From a checkpoint of a small transformer trained on Wikipedia.
Size: 14 layers, 2 heads of 64, vocabulary 1142, 4.45M parameters.
Architecture: RMSNorm before each block, paired heads.
Training: a variant of Muon for these matrices, 150M tokens, 6639 steps.
Each number is 500 + 40 x the weight over its row's rms, rounded and kept within 0 to 999. Layers, rows and columns count from 0. Numbers have three digits each. The size before them is the row's rms in percent of the matrix's.

# layer 3 attention query, 128x160, rms 0.0389, rows 124-127, columns 0-79
140:503491515496515505512477487509484496466475445538496500470462493534448499514472524488513462461486557537538449489441484580479442480415466512488513462508518522621513504481538469545483474512518427490529456523523421560492515412507471485443577465
112:513492443451499461462462488454498507517520477531545522437513477488462454414509516500567446488520492477535503542516538508546510528454491430479546406527551556516496451569470538494509551491498447427501468478453450467475467420541451417498601444
116:481445546463527467443464443528496482507554495389498487464502539431425537536461516462573498509491509474550463542515497430521469546481568477506487523528542448449516559467497532551483494485525534577491518493497517555496517452516544399529477550
136:523486461507481508448518567543548541504430440536511468550475547562495507462472506485492462482589464528502497479508514561536486498488515479492500521506478512556499527522520584530537440465514422436486481499489428569454525479514442459514527491
# layer 3 attention key, 128x160, rms 0.039, rows 124-127, columns 0-79
097:504412500477494519501451554452500476492512567474524508506458552452432451573512559458578529503558522507589523504550594484521571510490549455548448599425452488528491559556482489484480465465543521446435519458532516533455541541505462498471532515
102:490467471518538526550444530510473538523520529427463507461503484519505533527501473514466496507423513531445551541463495567505515513548452555542557576523489530538520508466438507514559475515440448452535446443453572513563502462427458461481482471
103:576535546504478558566483517486500586462527508598539512528503555465536471485549484495450481514459489533497536461501487528514452516550458456507451510548545496531458471557494518504525475472478533481476567546479538428472521474457498567458430495
096:467492516523471479485549515436472549514492453406552442526520514458501511548503520569427526509437399457515530499412517563383493520518471516486482527493480517450514463466497505573506515433483525541485518516480517457468446499556533403464580498
# layer 3 attention value, 128x160, rms 0.039, rows 64-127, columns 0-79
109:478518517460519538482476485520463544504464447507517512532543533456495427589528545496458420457555495508558511420530467467476504491470509493442514441539591509503554469496516532521415460482487449482509443471583477492479500373511510512474523515
098:622536495413570489533488485597412539522451531457501538548466524570537426514462503528536454568508566529542505547455480497475452522484475510484525463474463397539454493490475483477473530506519506468461491507500414501474522559536517527472494434
109:451569517474477509488542419519549494483504491558451515534479551538556457482550550534502393508500518475493536529574477588444503483358523530492465528468537516477471523508453484528549490487535491479523478486474549617517545486520463527505541475
113:454576440522536409498422477445518487528487515506505538457451558509457533560530508489467474435562507434503488529461432558565494447493539542518513586503474462458504461444554482505527450540549565510563541518551533496565512543410494478526509509
095:485474503461547462426452481514526529404433493425423526510507612466493505515539568563537483416484519489509510476490533450486540576494456448486505535490463435512516506516539420470550470503467494456520502518454544440487480466496484493546534432
104:499478382425458450471497416518439494540464415450506480515511511563532502576483515526529519508518531508527477533558498510536552430524520535492476617460541497493540441482467531553564474441477458485522543445535512528426568501455488513488445512
107:578532516530530509509499545498474467476450467416446449520535574502511489496542538572537523524522535433464428547475491480526451515532466469460469408477450519554529516545508450544524492525474452533455524454429503472559457557433542440605507507
101:482511476439451552534509544543486505521483510516524556493483540492484504494535519563486499548558590552423527510456473517473523408438493517514581514432513573594511530513522436445489560559574493482457559568551562504540520447552531465513428504
096:501551525525442525488492524525508412503500469557585527541570518529469575474547477491485546563472418478465467539478522475542519562471497532542478458538484490423505539507545568484494517537542526511484537553533520569499532432428446491584515443
105:516481476471512471431586526503479471483513485563396543514559486459469441398561527540510530450447448497481533505486514515574485480467523532456523562433477495421494500493494460564454521480489466460513486557508519501562456527487539535541552492
103:535467477507516506481554394414473482502512521486444560518571462481542528465521459543534547452488495490562544528469557508492505499427486525453526564515526538450444513474501541480530505456499548509466448570495528485508514436483504514511485546
101:493465501586455530493467543505527445465535477497539512526459546442414523560497543505562458516534485463495532493488490544498529448520503527534451477524576520460426583491527526541520474509447566485492466459461514559538454574506477528486493503
092:523523505559485424511550479497511512463481502552510457435478510413466514465490506504505497508526495469535508518450448444521550547532463583502488518577533502500587503524467566487458412451513487435517465406475436502522513494520475551599507474
103:468520495520497567511528466538455566501491507448514495537533493467538487528573423539547543502510408512492579523483519543507431447519449527461575471573521432462449591450485491424580446550542535490520511509538453514502508512522492506506529541
100:476497521484489462531502505526511459476523534540503486493509500506435562467477477498520492504553559508545495514458547504525557500594485494460491523428532498485522393501472479460476469595504493470541414465519488509478492500517439434486486494
092:520519571570521519466428483456481551511522520588512468486499512454555448492535470481501502543462521487476485495493477605459475452532529535510496459508479397587515485438496526469518553498471561524496553473451545494507580491456480587533474549
104:540563486459485521467468540493453558476506491436544501522474498452560488542500501499559530516439482527441544458430599522475523533498538559460402490514445562504534547537502524448467569467481512504556538514569518536442492431443514566463450527
096:522453577473506476514493491502460518483533556487523485468484614510572538509484519516477581397528501530471514426453501552546464544509519547498419467472459604552523474533489523469468459469453517484560509473470537457494542518482563492476484408
102:529595444538440491519461475508541471523485444531509548479477521520455453431476481560479510539517368482502497502559487457457544478502467460562489485518517510516446489434539412488504544527522450478476516511494472540463562484460531487447465493
112:482437506506481517537430487546497492452519434558487516540596440522564447486444542521593518499496460536510485512524570546540451460376450459494508476493557510506477466438499545454392534467516497518464521534478464505531549487454525536497505403
109:513529492515478500408513519514518470526479482475480503537489435485628478402541490431507517568469518525514507468503471521556516519492497525493452506461515481543513504487496457538461524399572487465448499474608416473479467498415541464466541515
099:476475559513551517485488506467539529468481489413479468465539512516604495526524528516428516491438488517557522412526557494518548520630492524494487539498502597482512490462549499577454426513474444530538513430482533470533539471456487511551461545
089:518509517519508529453521497567432481575473441459452473524480492522513541517510521466496489420495449493571520476476515477467484537436462427601443478534426442488436409492439484515550473554466493458467462531457429471595489576506535504492482536
109:523489578518491506465496545527474498496499539514433402535520557483460511519438553486496529484562464490545537468532487518551550521507448506482560484542464438538498464492546601457520582548469527567520509469497462528506469483536505575480473532
102:484496505516547473457426556543490534513478527484527433486508427494456478449488471481500491481493524534523530540582515495561515474479468505490502475453542534475439454512529426512549477447520519519541585424446563545506490518562441459547483484
097:451435541497446487516492555467540466473441489441456496532527476491505476504528542442531496527504494375532503536511553561497517601452499591481461509457552522510516536503541494451495490490544480511448492430471539486560472518510488586507590581
104:541481494460482491528446537462523468522502481462511563513496481524449535559520504531468403503476468444465454530508503525565499522478541510507524563423561466492551463495509452415464479563512500547529462500533489535474595513532521536546499494
104:479474491446486521523616473488487465547499512518492460486453516495592519544430567517529503468522506518563580441508501453538549520609481495565449525434490442553511486467496460559489484432432508483481496503469564477450492502515440495508457485
096:566432478494469447483490528499442561449527437521525508502515470491479461469550425542503481480444512478524555514475515565413521486494534470435548533532499478501533474486495533556437496541496489495449557492567438522593502500548485529482487457
100:473539449507488470508409521476448502531517480537446423505455474521423490557520498441462506468567525495550610486503559565521513485520478516447480489468506486459467527481430475500518466485482518546504524470527531501515482544498480459438501443
104:471480504479443481500420574495450564479458474521500482464437471511535446548467470551452403586531468512458516486535479459511519487536474479489464564510506516426480503525395521493471484507510496470534549527476513529487556571516543519493566508
106:469521584485496518513483529436509512418566498505591426554533507528522471455525506538432556499515500534465466524498431552506492478501541572500502526510491507524518504489459522433499496473570478511520452460497565525486516487486485456526483560
101:575522539498508494476504525485517517490448426444499531481487448508518512563469502560563387560483477530483497509509553531454552429457514479503513539467532517510524530417506471508503567482433465543493520508606471460444561468465482546460445494
096:503523578536544500497435430463537482507424474516519584480530487553439469443496589494556409519530546456547494495458477488507513498537523496425512432495521537475485533465538489589553561474435575575488435515536517524496484506508482538479492510
105:494441446585526516484494571497559416493607499543517579418466520569546531486502567489506484582497516520493499523439459517478538502456455553512444490504470449476446520553439510488531470503453516432543563452480515449545501485532508547503478503
095:524499560585465447490510437421496453507461524466419515470501545541583492493552527462494478485522522526532502500420490414512548495466508460484435584460504536549506510469479496486478508501473520493501482500577513484456539535541489468562501527
105:439547538521535453524492466479526470514429496449513528482538512502503506520525498505525571485455468528468485456480561450464505526491573465503482473536558542513531493526518458516564433545560544498443551475521542492570445502506499549520561495
102:535522531438489486638534463452524447533470506444511526523520447503433561478533456560476583550485546509506559438598495490438567513544459523523505504467485468512462489471493414494517485540442477470549482482475545527547501574553498502457522535
096:497453523531477532540551521439394556551505479475461437478486448442535563421466545470496489514478487491500445504566552469417500518546542459479469525433564523486497434409508497496547420567511454478518503480459543481562521484541539407493466502
099:551578474496460503511480533442481485508449482494490482453430529494515453478560500461452543471476491516447495451504506480529527476544417465500556440427473510520459509469553514511497566519459499453507415458501534478529464478511592520475518572
099:414461508505495475452510456520487528574506487458480450457446494455458538475513480501585471510468544541480513522555468586450588476515474467520448519389475470451483469550498480416509450550491475457509525551413481532469543471465512477552521482
090:557519516457444555487536503562485510466504518545475478531505507524497487469431444572440508460445467528518429496519511483475472507469490478512559436504476517565513508470552535441517477576455513443438518467524477519503583471575479528496553564
107:537492490487443516494498501493538468504503535494521548560484554566534499532575481549443483502546489498501503511527516455492517506529481463535418487467421438527553449496474445471485546522464470550576469576502546433461521537423471437489554554
090:513499558496525510511469565474450402533520498471530528516564504491552566526516427444530476534445491477504528518476513555570526462488525493521419535469502410453443511510531482572452569545455506560509463509591535537465474583526347470507502549
110:493544579458481550524471469462468452468456549475479474478532506465523495467524460505460506473517521452552481494517480516454459492479426428462432559485524513427480553536493507474506506453539529503387460470423504494389483541541463476476484479
096:523448490492529492533468550464549554485481497524605455546516512547501471413477470553485554456483522542487458471440472490528546480530513518496506502436472446424472508589501508540508546526505507518428501622521483477503519553494465589434567443
103:450499453545539543518463519465487497466528445480470477527475460534501486518450558447480496477438459539428469513489476551512571485575537547439521464544401555457498552520518489538479483488482480536463443478543476537425518472475588474517510563
109:432451592534425542509485534537542547546425540535496466471509486513533456551467556499483510423514506477504516445461429485538505445484485519421546484444508529450471491450541529509473444517521523484522519471534507446583510443537470560467517517
092:421527537549516455593532425493519455489472506576433533532553479539469504489489509439471521471530493539455466521505509499498476507476479541461528417429513513519462450545494544555517527469519570459553484482552531459441522392460604447496470514
102:498426491482437470480553443495469459443434453527470467452536531552497504551552554469432531521498466523508511529542554530489524494490450455482504547422541537477533540454496457510488485541466478512486533514505550561423542484490498434520501511
101:494521533548461484430458468511566488484504492472498455490448438503511508465494538480379513474477552452467514505480528489475520515537500426529419503579435506495611557473449470542517502449492562541544488482558468460499509504537471481493456513
105:546442478523518493570449537483543569505521481436576455482450455445535537553627503487459511479507435507456509492490455481489429477512488404548546512527545461463507444564463523448450551461504446481528490534466458500477398409476519477483428501
091:485466447463421531544575533504535505470456506532509466483464551544536573521474541506518476472477515511471416541467516437576434478486485469530549569528534555458554496526550513523531482505553488499428485558485519539522469511558534534450445463
106:524561546462463498511554562501536465494510450495474598502544484472532501513452546546471529481509420546462506541481474473537541530557483510569509446563497470519511512476492585506493528479538468487523563559424437506480503452564585441401468436
110:523526538515528478505546483472488509458520472593505450466504514489482455534570513470456506542450502453449484521465520569484532503541505558525424508474483496508539547455538469566463536533558450457489487451509543504528500442504477486440528437
107:502500564392504543487551396474451540469429504563522535541557411528521490539497478443503500527517459498515458493504478454536510553605498504495525553528509469478516517492548541501503514499505542475573467475552495544441499515504516475509591452
099:545471544541465511507499480509445449491506476538505523477484494466446498555428510474537485479471482495486496526453475555478480549446488492487491486469455514478487497545487479584551488494533519549547604559567512522482526469508495468478426457
095:547469559477503471388514439511515493526493505547619471532515550494511462513506490545516533529515486503516468506532511528502481484569522519482467473501534476457516485442440541542541450531554573557520470508505536556419453449511522534466456534
101:576525458487458565512506546532535527518518563486526516479485520518500453596422496544522540536469577511482502497515534522521506434412422512544492514501497525509506515479526455534572501523563602517460600579509560486465508514531543490484578488
087:507510458480512499524529524480482493516492497554568463459542498394518485512500440496447519463559471425474536449447570405529483489457486575493460529509551468424523536506447520440488548512423503441590471529545503507493508463545460470570450508
094:504514470492534509521497423525484495466507434477532479542456523476422498472486560482589494523491473543522449479522455495398495513494555488454544496485446498425582511412465577526488515494432517423499511467492542540430560454516476505515503489
094:502414502521419512529503583430491482489422484540470530508550476475501511502484492465505471495550503475508476508544571557491483477510537528476472446636520504516514430556532460485535427494460540625521501499569553461467515493492530496510455579
106:402485480481475517462458549528497566522535505532510515521559459577522410522513551474484538537484480495429573493531485447436594484463492452481519539500548394563453540468533488493428530484586565488482522432549542463525523481401538477542545416
103:539476465558534485508551428448550530509506561559530530458459474514523499527484476493540518505503534528446477466440468507420530517471523499463502467518474487494519477475504458557491462445505537464553508520508517530527471562479529483484564514
# layer 3 attention output (transposed), 128x160, rms 0.0483, rows 64-127, columns 0-79
109:500407461527461426535425447491452445513523506489523461537458478496494496492520448571466463541484491531467498492507525482543491503545545442467520387504516479493552474484451498474554469414525444455492531412521512482488485416508538521467458549
093:523502489469456501493546527527473457491484495511463523506506504611557515449525463538573501554513526521489486489409463453488520451483454492466460482490479475529459584459549534564534487539511546434461546484439537466422517490533514543496530407
113:502520427471488487512461469513498482478428473540474502540513496528457503475526510524534477520519492540486450518476505513491537505529459519561553499526502478501574536518480523510593489427498454512474481527440503531495540446404480472501538511
115:512577511507520504530441547536560448545472455481532511520429511584459519584508566420515467466477469435519468510447462571577469469511527508551474545528494462511463554495495491484498577584464498490554438516500519512571506462464513498461487531
091:547502512513476547510445472492491506473544505428477494581481570479476515487578526544568544505527479506485564459561491497426465462559534518455487467505524530517432579547493508497521586594452521514474479520476510499521527507475478504559535425
103:541545451473507495478466440550504460529495460470540451415486536520459434578526536468558453478484429495470489497494469492538557486498513539533510531454499513467544509527455598507443468502489484511485519486543478470523595467414549492571557543
106:526471556454530549492490440478522503503515430501490488484543565456536558436436526494457441459521513432461485473494571500427485490449454478454450441519510480495499539613536498509498490497446521450532526616478500458552521517480479535574500491
098:552547476521438513440494492484604477549498491557532511492489505512518526518429535516491513511491483530582520526476446488537453514470498476524520460443455557572536468589507480510561540486480474430459518556512563523520437473474507542510550523
094:407495475546553497534493512528552477478437501552617587540593506511455492512492456516469461456564517557500561504505469534535501498521535523556479506527523509434461460552469483473504551490494489446521506553496476566393480437464522471484522454
106:474495499504428464484446469445510418472502488479412543579486433502472477437486527530508465575526501552516481504544466532554490543468510502471468469483574560535524485556519510527459522493516495479559497491467526547528502581486570463478506496
103:527513449494482473517507487477487445550553562437418545475493464468486466523493454563505531475519510508514572522601479535529481573537518543503571513420452534555482540513514517469557494508489562587499453476498551519471502542466526490446452559
098:462526438572518453444435461532536562553439450487493513568474444513512451493482533450529508516508556466527452471502553525513567497488422514475518530516513538475547497475459516480513572488475585440500502490495518516509422554488475548486519523
091:454424431483489431465551517492491537503588477485468574447516548452502490554482485507490591444479504407462441507500475468539523544531470516429491504556505492529545505514480504542511459495469486468547507509541489497527533459505552526439447531
098:415570503492504526412464490561434506527457510499477474494544488515516485529505539578493526513512498458496530491531425563573493381530471516489529574514483459486438558435506504419554488487504521467548559542529540551552528483497515469483460456
100:509513509522447467512510515565573470537516519476474518454512577541447507520447452535467512488574498452511514494496463527555455500476464457506460498502564518477510424531424462567529496521488460512485510438513542515467448439516525530456484495
092:473437628475566542477452512524569498532518422516438530497511525559543489482474482444486542555393470497456510547522411527509522478486598424468565527541471499535515465467544468495583547472404565544460502473434437518519531526487514511480509503
105:551484507547480511494492434557502535532504509482534494529510532514517475485491522513504480444484500566428489466495432522504504553477500533403495558443440562517588478432456493452579546459470552514454554545512511527503457512465494491459488488
094:572485501432454574491546465506561447507522495467483466528541514479493544454529577501541500481523453549497430483456470561452485554572560557433442488509533533450500483503499445505520497497520446515512501484499477450432470429516474517468508531
104:562525507453426498490488464492474507499483486564519566507477532531429487555504474467471510508552541480557606531507544491552536479513495455529507543505477437467526554506510510407442578516437539489469483534472500511504509518442514581464482445
115:464448478491431487524463441544511440484472479496427509523581434565559411537515511485559495522528541580545489544422575488524531424490570446492528528541501538425459506523515585447462542464584428505474491489497503452502487453481525521467463482
104:473475558499481527483504488445451484481457528567449494512468501518601495495541466581426460509424556606470532470478459472513537500464471568478462545490486497534504535426548459557470540481501491508436514468468514477527531496478554543463498505
099:503446519523518551553438425496492543480456482418461542503479554476528491456522431506340502516493462439451513462543519608495505496594503492456529471456536584406567524476483499524495527518504464539544497475522484494520570522530507498553502501
087:516505475482506520481510463464490514543515452466440453576446490541477538479532472458545520533500509538588490533471497556449464522474512435529455469442475425490390503551505526496526465522463516500444541506486551432569506558470546539488534432
107:423473546491499516500465512543590585494591451517452471522554502581529483452437500486558465447512437472533481440533547569482523518441517525572563464479503492563534481467496551418538510490459527481469437519502433516529515471511522542550495487
100:443579544525620510514533483518469507495481453452559473504563528433469504428529495497465528520512528519544540511548548497482487414498535440489544512458580514431554497493456529532475509495550524531464569439415467521446512512496456457539493486
095:462442497492494511522505544485505493531418439427526471474501528507500464443471471517522506413545536504484495445450539501493537524452510515470520516472507578503561533511494518516517519457505541494501500546441509496499522564503557520518468527
102:499530499538412479526434525483553465544500423465544494506476531602442479521556476550474493486549457517530514514419480531549476470521560491420428500481557552504511504465540510486477579602490550460516484434479480520512575499506494506484519487
105:535464498460470523435538504488497533561466513519420475465532488526430497522496459510526431571466456457469449458515501535496439506497526504495570563480538499434531454492448493564513524481517472588495510512530479473451509496535558640556510512
095:527481524464432448462447471532485448529495506469486478466507452541439481474513468507510547537510515495577508572448467515438578473500505410526527473510458520549530424551513533497515509545489438477430582519487479502480418556560528455476504491
101:449553471587564474476475468515466482576510529479486436488519505447419484513481450451468458468483534488557561489543526570495509485470481586481494491531500452507449518451516436492527485423537469559486530466479493465458464515601493480490581507
104:466532481552403522563445503489458502439504514556492431450473519508523482513507464511448493470474464515505486537505452484485519489553444485494448486527475461469523445482529546533468477444504457524468537481486508537517567583484497423582588456
103:510473574515503519507535559491570484392504496553574477493525513469539511450462590507325525517508427513475439587497447496502461519528476517488562504491545501525513538503471513463582483446475489484524468514540543563526458496458485439487430494
101:499522452458435486502487427499519563497503457496461473439521505560517487508534426575453461509482527547530495508490569548505511453487518537499503514468494516501521562397527510421450459544516550484522477444570452449480536516430467517545467523
097:481548574485490463526482500520506477515491498505495482470491479476513430458551441440548482566511543454499512495468537504522548528501545418543533440466499438509530516500511494559473459405465489476552534454537517509416528534493466534495412549
106:519487518558576516506510510496458510511538510538473639515480499534570475515507435496508553471491488547457490506501430518455557496483437526465555480480532457442414531560487499570465460514500528438511554466516545474484520544414453450459472494
099:505510490457470482476492496430536608483518528501384511487492536544481486569567481483496530467482548543543456452452527483466437500553506494485509506466551480557479529483496484543509490524497502586486476485535450470506529491437509535477526580
107:460533525483549421536495474503542519454468503432561462453482525474467497452505496471479588487512545486486433430501510414455503490539587379502560532463492473425487485501495448487520550524558499524471568587493457549513444478422546511500506501
101:586528511556440448482527498429514502469501511487509546470470509497480525438454480456499508548583480494497515436547587420470517453513515539526520509402527515502459558508458493482460564471420476519529503497478536555481504505557525608525500471
095:531438506517477500540504493490506457515467486463406408459442474437522482426412475467474513537498482508516458503538502474511422495506547492493459509455508514456510453503436549478519471509481449520469447515444487499515493528446528481596447417
100:555481545520492513599497497431508493521455561409505408539532534448491556505466426454466468503516492476478543536553495477557468507518453528445567467501459427523526492433543417516536570444464522461512568544536491525496514550500526521548474440
098:542522426450498575517471490545492465558459431438416480444544529500481565484520485527578446535439498549516555542574475513517444471535489501535499497510523512484494473501426492511504416478414506504451487466479481552479512487401542532493534517
091:499450442435422500485577488449451554456469544568472489514510536530474531510430434533517494498533550547552488484481496580527508475472500488488476459538554565507503412532556500487581512524436497403439554511502477509491530509482500435494487458
103:581553530529453513459448504518530505547471476564549517531507582529440524551503475488485435517553469493498517584461557481502406469509483465543412519515504477470454512494483516531480501508448545597541523522449506476470526523553473475557558547
090:485506542546565497493516556541516454513448484454495580485565462557524502511540566507453442534525542560477478447468475488513486444536520470555492582480591477489472477492476456533486551516526534578503508412496493493461523517563519529506531515
109:498506516377509521495519555540412424470493516459500473455488577455451467531520502532460467501589516485488526452525461483414537520499417411568520519536520545557528486491517555445542405490544523552520454472498548533455499513518464544549511453
092:423556515474477488511446514515501491409548525495517476558482543569497484438524479477508535520484486557506509498449496456442480443564405570556501526545546546502420457479519541548511590514511489506489509489506472540449448609485515504477518432
101:544515449550499499576543473502448533417483508494465436463480510487533417545516511517456471507472405462472531536524487557497542523522434564491519474477460512485507530456535461530484502403508469493517491493607459533522485545478503500436450527
107:395505531457491521517484540494460553572511540486529469488494512518481505585472438512521502465509457440497507493517494590561508472547487462437509446451500567470560411549520506523541440472554446496501578482571505457494521506494490541490457533
085:477539494477469479530464455397481479455509525484465475549498500525476436538453478491546518489541411519444475493513518425489487507447506493495544404470471503503487514567470417538486465432511471528575481455560507490507506428478499516465541566
103:510523456531425503585535459518542480485407521520447531436552512529495483481473497483469491501497507507541524517557524506488502508446582534523532501535487518519571519454493466497394492491470465499475447501486510526486505550489523463538604492
098:496544502486495487530515478487526521449469534564511425482451509426520443502563459420473517498453493485490499490489522514429563484431473500506439492497531482505531513478532491522482438445452455560487527477555462538515533561477495464530512526
107:534540551526474484517467462512516533493551475456547475519483450536559531506552497499460507483483428521479546564524488459427395485535468461433538489481486485509482483460494529418399515515494490469465487538468486519601404515523423560523473483
088:458543449532506447530513474470492506508484541554520495505448504482517485543508528402560509484477479483528467559437455497518472488593448471504477496480501561469492419519519568541465581597586431368429461574518498457579524491505464481529542453
104:512512491436421490435471583461529462528511518458449526441559518486481488478448448481497447476477484514494508558521567514507524495470457465480514476518475423449514522545448527450454476457496500456566485548530493579464500470466488469491521372
108:547485532502553482482461472462526457471500402495457539523501500484443435537441515494401500501442476474466491538521463516499514501527529498485425510536489565513588488519474436487530504486551513523498498483500526417479458501548504550425560462
105:484527573504501473494555525495432501427443551501508497490560523545456481549486531546520461510436465472469453483486500525489521506482515539519474548507469529492502528462468575460495498532505462468599449399553572581449488457553485521485516386
095:490532504429489559462520498503425505565482528487589541524537468542432486523505509472569528507567497543495474515489457470501517523521494469507500454498477571491494488536509532525469513506480532451501464508539568438478518488539494509503585452
094:501558578484545537512474455565577502478494505571567432502521491522490429481514537527492499512476431492450536523567481534546540533534534505484490479418485507446540437474398537470530485496482575493408507440533547483429451529460525543465513506
100:529553500504498536468474518526478528527512542530517527486451560514493447596434507547552501484535522517505476540528500496538500461541488513566468547495512568480588468456543546553545514469527568507466468576502538476480454543463481499464563505
090:463451446531463533515538533488521400496495492516508475568516498480468504458535477546452507446531472529526545444490423508569414471524475558481472518546485484491503485499422480455476518459515522520577479439507512560488495448512539532549449517
092:494424472450481477553442514591515520453469447457541443455538438517519470505523488480527508572524465559531504505503532535505484522517565477474567482445433497476466542459462533536436512470468494449512503476487501535474473447438484496534537469
091:526484519538549526486605508521482467539476546493558458479542575463512457436461542540563535429547471491528520521513515533487570470458577532568476491498505492465505496513500491438485522487494526500507446445495459520466510551530501439553445542
106:393451574574510510491459518486468524495450596552555556533486491550498476568542549481480547524477476512478537544547502363457560444429495505442563542502487517540519542505544496455543527526546468543532512507500457554460436539493518500497529464
101:519497508518542487510575529436500506514473545518531534497441474523478531452520460461540509489506474549475516522491497441485479478544441495478486467511448540515435543490523487540411565506569535489491543495424462513521466459523461508493494522
# layer 3 MLP gate, 448x160, rms 0.0561, rows 0-12, columns 0-79
132:503496567522575475489566473520505464569558571526501462440504584566481464488557499485562536499520494497462586453568531503501539469449515470492495506520466565517481518544489471512539527502488497505474497527518496531463485502504551450514493474
102:445437503484524466478499396560526512452496512457548525495510509445541437499466520468441521511586540528502504515509573485506481552472536436448561469523478483530487473488487523484509544515507458419547489511490455543521446433504419503460537580
097:508450476506432494480546539531481488518459474413461486494433501452466445470538484534500510513530549481531521562524584439545451528531549516552474525440515518471542504498525525501516481539497461511502484491421470397437487537519486478452570525
116:506537450544499485427558523461466520468456486496513402522470479510447529488446484509504561498435535585507507487494479504468454514557442487423499596477524477377448555472541444516510516564465470466509476553425465482540538481466473504497576491
072:502526554484499514498452422521456557502467465470424562454506517513446469507522435555455432556512523539436549496472531500437467471425463468567518504463466457483514464490503496561453481454504481588510533549480550491526505488546529505480498498
103:533533493515603434486541537522493552511528552515450563488484487478492453555510516550511551477502505413507478503468539404440502499490619484542561495505489494502566501491499464474524491532521581530504508530444536524438460473472477490535610510
126:493535510499510501523472572512591479517463524480492424509443509507511425492429501537499528516518507450514451485543512511524557538527486545508508558492464538452481457450555484467476522454502495566534473498441527487536561480518542479476508432
063:573567542556498449487519508443514501479548506468411505515575543541438525559517469523498518499488578514522495453458516489469538506503572473481553522561485520478521542483519507582521476544548500567521493463452535539451482485534499513505507514
088:478529488446484503562512514470491480474509542499490541454490476484458429503532496467466408477504436452492446588520418508511518501493528501521532566519511516546457391490537581501454474520484561471564506526495496439484539588446488508539501547
130:472480505514563545509445497514532487466493508474444504471513480457524506497447501555490436541506529488505568516562492579472551493486450459443477483495541565577467476449507430488477508504421524455472453511563449447505499483509513473478461541
114:447517547411489429435495506461497489580540525485464552521464454483479500504479535509515454518526576540477478466543445507565471486474559509455489537563521467491475437554523482441473527539512503477541515522498497452484540542484456464520574554
113:499547551516538548538542520396556511541471453451452506430506464524480413489527412477508458460495529466474509505557519464501520486419522543526523549515512489499422427496416431498512487562524514530505516464523441419499525485527547458450485556
123:496493579496557500519434448509527532476455455501568466408491512485464538473445469507480484548543517440447519475568517568463540562436471522510496527537461478491509475493539472513473480491404508506513458524520461431486541493577499514448502444
# layer 3 MLP up, 448x160, rms 0.0553, rows 0-11, columns 0-79
129:457518525460487528590534510508511481508420461535503470488585511551480464425561510451492499437487522494492511569505468499484488484506505478553491575501489505479540529581476564527553533496455478462546481469562475516457457550543485499527475462
108:523425455533455543492548487499470502571509430587524516505549513513418508492465525513436474513459481551543494505418539518520457536493529499417518539525535446509578549526536536506501457492499446423554498483472460529479469477463546512522558571
101:485512497556575498557462529536496524442487514519541495496588522524595523577520521461440479436513451531473529529480440561443513488486488464430499474593451494478481494501485475432519524498496544494510494475533470595518502486465526455557497442
114:500455503528522503517472536504543540489540549546480497492522441565535500463451525503509561473553545511533570540451529522600538540489520530484520497515507506471518523475445439488567466488523467489558539533459532467482404568538450426472478566
070:502473525481545553535536393447488495556499472531486553494517517522491462511501522543484516512508520590507544491507551497523448533471415469516523474493505535459536505465480423568473445501509544468452504584504536532506566501551468471485453507
098:521476437466497507524442523532506515403467530473544513499495514578472490496536483460512461522509487507559528484473488527500557532506559499448530469520511499572517510503473451510525557553513509472508490525513515602463479499415533506533491526
132:519506475501469447463467513542482504509505465456555470461485541486499565502448550575499531514450567544511550567470525558501409541481478491460464533561586539491487542457491474500571422565493457459448588472501476514509447568527482487518515541
063:479479492451507528517497487552529496475530527558485528547520475501543424490437530538490501541486428587546535552458499565510508505531451525523472551425537476517462475534552484454539472455507496451452509561540542449517477499483551521467517420
088:490573494478502525568497518513491465500509454473524509475504446506528508511508512509494496448491396448464510550482433555520475473490487457452521483489575553555458505526540459472532516586399506452461499549537510486475471580527449483521498527
120:496525503507565577533464458548449474501510508488465498525608456484494500505417484569506490553546517517478569469555460563515517495460467485538490509479491572530470539427483425494493515476396493536490467528502465448494533492489480552521509489
115:489494455505505523448418460482502550536485490454473523491476526470527464464524414513515465442481525367479500509521469457517540496495596560456539448487549465478499534497419475423547539391479487547514543539524512466557577456550515517476519443
119:494535523562481512581527536462515520545498448432462523449503481532453444498600394498449433462467542477500517527546470464506500511474479564529488519516527469533497448479452474493527511530556534534537487485571455418510537474539537504507481494
# layer 3 MLP down (transposed), 448x160, rms 0.0557, rows 0-11, columns 0-79
127:510512516448506545536483480503472514524484513532571529537513573638458498439488415505538506525423477484508535564501510525514490515544413523487490565547545539470557493523475464539550536494427523501523504453612464521436482545559531447496498556
105:529501451483518519489467515453436528538561525489466474367445486557560571494551482502479407572481534468493493405559533470514558508537500512451462516439486465486505436534484498497476537542427524494593548551513461453498445524542438496502514502
110:567467541507484483513505435539529544492473500524501526534580521590537527520441481443416486433468471500511547450468460573494537549480465451457557585544516469486550537468436539553598470456510454538526503488524550534513526516470567527550487470
115:483434583498560495503548541420522519541492455414511363461486467475580506486503509439551515583481527513455562504531504531471490464477585506467484501494534529475536478468488487533498523497484487545563492561506544499495473539533437488481587549
073:513497474456560553594539499520440499524493466501453580509456519483545466440478587500542506489452548496543447447473538542458472534514519482502525443462543493535589520479431468487528460500477539497580482526511522503557542513502463466499472532
106:589503367438449483542521594545449532499488584527547524565553499518433489487530485476454426548467502475516505463450558546582610453577484494496435509530555524541507552511455483526503516546533460510425530559477502572461525505478556489472497563
125:463472497511482379504509552503487474547516426522519504456468520484486582559515503515495521540436567562442577502473559523474494535469511517477496535525571543460477547499485484486538402515447506450493547477547490583519458532514459463490458581
071:480500502445533546523471530560491499553454471576519459539447540471469579561435523552494547519550440532561494511558536473486474456547578436556453475505462517520492468531499467448607518488475511498512517471473491509531521480451471444527454456
086:477476492542514470509506472490499482493452503516486547509525515489545428557466581469448426536451421456452467484500440494490495474454478474507534562429459465506433482499500509505533440490523596490522558507465510467481509593484444542493468477
122:550492459572575507513505517543432436440531524412481566465497520515485560500462545566504474505541508499545530465578518487460507554504467462442478478477600507496456478483431486503482581521371514447489477560557506507504486436534469476501418498
106:427470517429516489545513431456529452586463424500444444529450482470545552444544484462508476460474544497534472484512530430509549491504546523467485521490512554513452389518502497431484476484469507509513502523494522546444564465507480438512495463
117:530504554515543478501481529504462522546459468473433563442491400516512517490509480513417570492470505513508479478506479436474476528487459524510536515491572538467523458524442501536551547532594539393522482495531498489431488508511493526512517472